{
  "num_hidden_layers": 13,
  "hidden_size": 384,
  "num_attention_heads": 3,
  "num_key_value_heads": 3,
  "head_dim": 128,
  "intermediate_size": 1024,
  "vocab_size": 32000,
  "hidden_act": "swiglu",
  "norm": "rmsnorm",
  "norm_place": "pre",
  "norm_eps": 1e-06,
  "positions": "rope",
  "rope_theta": 10000.0,
  "rope_fraction": 1.0,
  "qk_norm": false,
  "attn_scale": 0.0884,
  "bias": "none",
  "tie_word_embeddings": true,
  "parallel_block": false,
  "init": "trunc",
  "init_std_qkv": 0.0307,
  "init_std_o": 0.0307,
  "init_std_up": 0.0307,
  "init_std_down": 0.0188,
  "optimizer": "soap_variant",
  "learning_rate": 0.00378,
  "lr_mult_up": 1.24,
  "beta1": 0.95,
  "beta2": 0.95,
  "lr_head": 0.00705,
  "warmup_steps": 200,
  "schedule": "wsd",
  "decay_fraction": 0.604,
  "decay_shape": "linear",
  "final_lr_fraction": 0.0,
  "batch_tokens": 131072,
  "max_seq_len": 256,
  "doc_mask": false,
  "train_tokens": 355700000,
  "max_steps": 2714,
  "dataset": "wikipedia_en"
}
Each number is 500 + 25 x the weight over its row's rms, rounded and kept within 0 to 999. Layers, rows and columns count from 0. Numbers have three digits each. The size before them is the row's rms in percent of the matrix's.

# layer 8 MLP gate, 1024x384, rms 0.139, rows 985-1023, columns 320-383
110:450521523478507499516496490497489510507501446512474464480503534457494498442470494453488485450464504503464530519522537492571513473491504491489519468502475449504502475470466533477488485497536498
099:501513520504459513509525482507532511516481450529516487449470466538558432486515507477546485507479571531484491517489487491504514497523471524499487515498510501493473504503478509481518509499459434
100:502517482540466501492564497545535529486497504509521502513543515490494516477530472483484528510512451513518478478477446502496471490465537486501511458470494460511496513493532473484520497519521498
096:518455473518465494515508506507496512478551533507511521495540469516498504482525435519465490526483513493488491449473468494489507498475561524525527489514507540490482509512454465507573503496525466
100:548458537538495487486502547486574513472508531512490508512492479477490523499517463525511506495475503501498490473490548498503498509523471495515506530514510559505480470500502546537495495503532498
099:516529516540502561510481472532482496521516480458495494496486505538501482492485481469539506507510479506493516515498446524533485510513460530514557493515515546512525454496497442545516517515508518
102:528506483471502481529502480484488479466520447493502534513489514536552524467462501471507446500491535535501499431488528483538479540523520547509505478508499493515447518513504457513514496475518512
098:503490493480519514492471558468499491455493531512510495527469516499479494467472478495539469487492525467467505508498499478529500517473500479473512499522516511507527493508459500506526491448513483
096:510513479489498520505528500457532459535503508511540526493475498503497461485518469539504562535462518480467451511491477493523500483521490562518536526530505526493492475477473521488498519494484505
097:527502480535509539476491502482514498491484499511485590493470525486476446555503482496518529469499492501533488471475493532539472534503487493484525540460469547513509524545540455496530512498456481
106:512536471520492535510524487540493532504533469521520534468507521509511525504548502532478545521477513514523546463500474484492482465510465533509484467518548527509486532559486454471479485513482486
107:570529523479557471497500495495496509507495474527473510470464482497532498464486491483522528539539483481489467527468518469504483494442501521520485513484495456486530509529463487519514494513534509
096:460540510552483506508483518501493488558480526528487459509504531544476512523490506491498484501448468494528486519485491413462511510500525486502523522522507511478510507497530481505525537509478516
100:483527514500445467496507506472545491465538500482490494511494541477477476485487512484496491500496488461545489487457508478494511455528528521495513457540471495491533477517460538551465514486500495
100:460506489468476481506508537474551442529500485514464534528487509495500502488487509531488477501528477506482521479535451480494506489484492520550472511499527502507521532484540501510503514516491533
104:531538483552482538513483486527491465525455505553474490506533486482505547568509516500471511490499487545503493485513492543525501489492495525515504474551518522482481498514514446466468479547505487
106:512495493502479454493509502510456476491438507496518512439483525539527525512507473511494487506502495506494514532524455442470487488480495503487431514499486545539514555533523467492545469520540512
097:488541531496518491503492506497497526467500487529480463503504491491484489494538498522479496471558517514531480511482524456442496536508494496516486464501444471502513528490531498488496504513484554
103:493488530505468500525490535483500513429513489464480507468481523537513534536454521506501486474529516525466460468527496491528488491545498521538556471523513504508474550509488503491482508476546521
100:518490523489502498503508511526496482498472456479515505499534470474543515523486499499521533524498449471510486505489538495500520447484520523461526502521506486530515477483465493477500547485511451
098:507523457555502496497515480525495514539502512498508517450493499524472538465484475500511484525543496504468466516511473489489526501543534434522512515469548518511526478496530509542541490511507475
104:502489508503481474470514491520508485514475512495482476548514510531525501512547497512465545550536499502518455512495493515514457469542510505567524497516493514465533503506481490500489498475477519
104:493482517510497504510506510457469502504475463478482447475485546519507492497507486479495461488559495487475532455477488497486550483519525512492512511478531510484491487562551523526491525491521495
104:444464537488466512540515461506470496493505509429502493478513465474485469499525476449506490478521510463465520471455547512517499502463500506481474522487464498515470528499533533502518478451519503
104:498509491499458487470495497500507483508465515500505500494490464514518463490479555487475493537532521515521466489496511532497535492469508508451515515481454462492460508525490473507526583474480482
096:490522496489509476536460512487514476495526475489466499569468486500500506465469535506480527455439472534489516525513469441560485488517522521456523507497446502517490467480481504485507454495520505
103:480490498508498504484484521532525539501487457456468498479511531457495446480507498517480490467486481463504524504566475449486465524475489522506507511480526501488522502487498511527552528499464499
097:499506519498487530541557539457530520528549510478472521453507478501450523483499462508471483500500526470457507471473476514494517501465517476536517475498504487478528507505496481465517499529514449
100:476475541483494538513495500486481517496460487472479482482537501513496527501476489532454517485485515502481483481474472493492506490479493511463541513512459460481538510482466533479496513522575500
098:505518510578513537517482505474482526529556515490497512457457497521464485468480503516505536527500450483511498523460506504445506513451467516502507521508454485470501463480517529496506493481509511
095:494535493504526503497511456538485531507530494486509482502486521538477530491481522511510488518553523471531510528510513423583502496470487520551485493472523481510517535486465527480531510483489495
100:495482530505487511516477528506460491492487499490492506472473457486499521522506489507504483463442488478494522442494478489483543537577508526519493547478502505557515534507535521509494524458510550
098:527513500543477487483456443534463483515502518481519460487445479471519466484507488514524471496502485489520513476482479540497475493488514553473535451529492482554475489501519502482489515495502533
099:494492477498444443502465531475502494494498494517490532489485488456442496549500511528519525549500465478505516463462504502487520519517485487490502490525489486521485531511507538470476523514516505
104:476444562517452522494479514522511475463474474505502492492468534554473493533506512467546492455545482515500529486485525525518463518498477482532540521506532499532455507482518486527482509529497491
099:486513520502405514496539502518484522515518497490538487509495505500510494524538493493522525529510544499556500447474492488505461497519510561477467478521467498479479536507493496515468508483472489
093:543521516510486482504521492524516483512491499506486515545492499464461504493527535508491524469503484518469483504524517497519470543475467512521523450531532506518485495503503487537479509465515508
094:524551475461534488563494518533517509487501534429510474489477514451526498499543503517478454511482479531475499531524503465514478452481488540517563499459511484518523548496497508470534494477529504
100:527509526532506519524504507486506492474464460577513553525520466540542501500508497491491522489485506469495507536506506437492522489485520510501535469565502516510531519474514482476519482428472511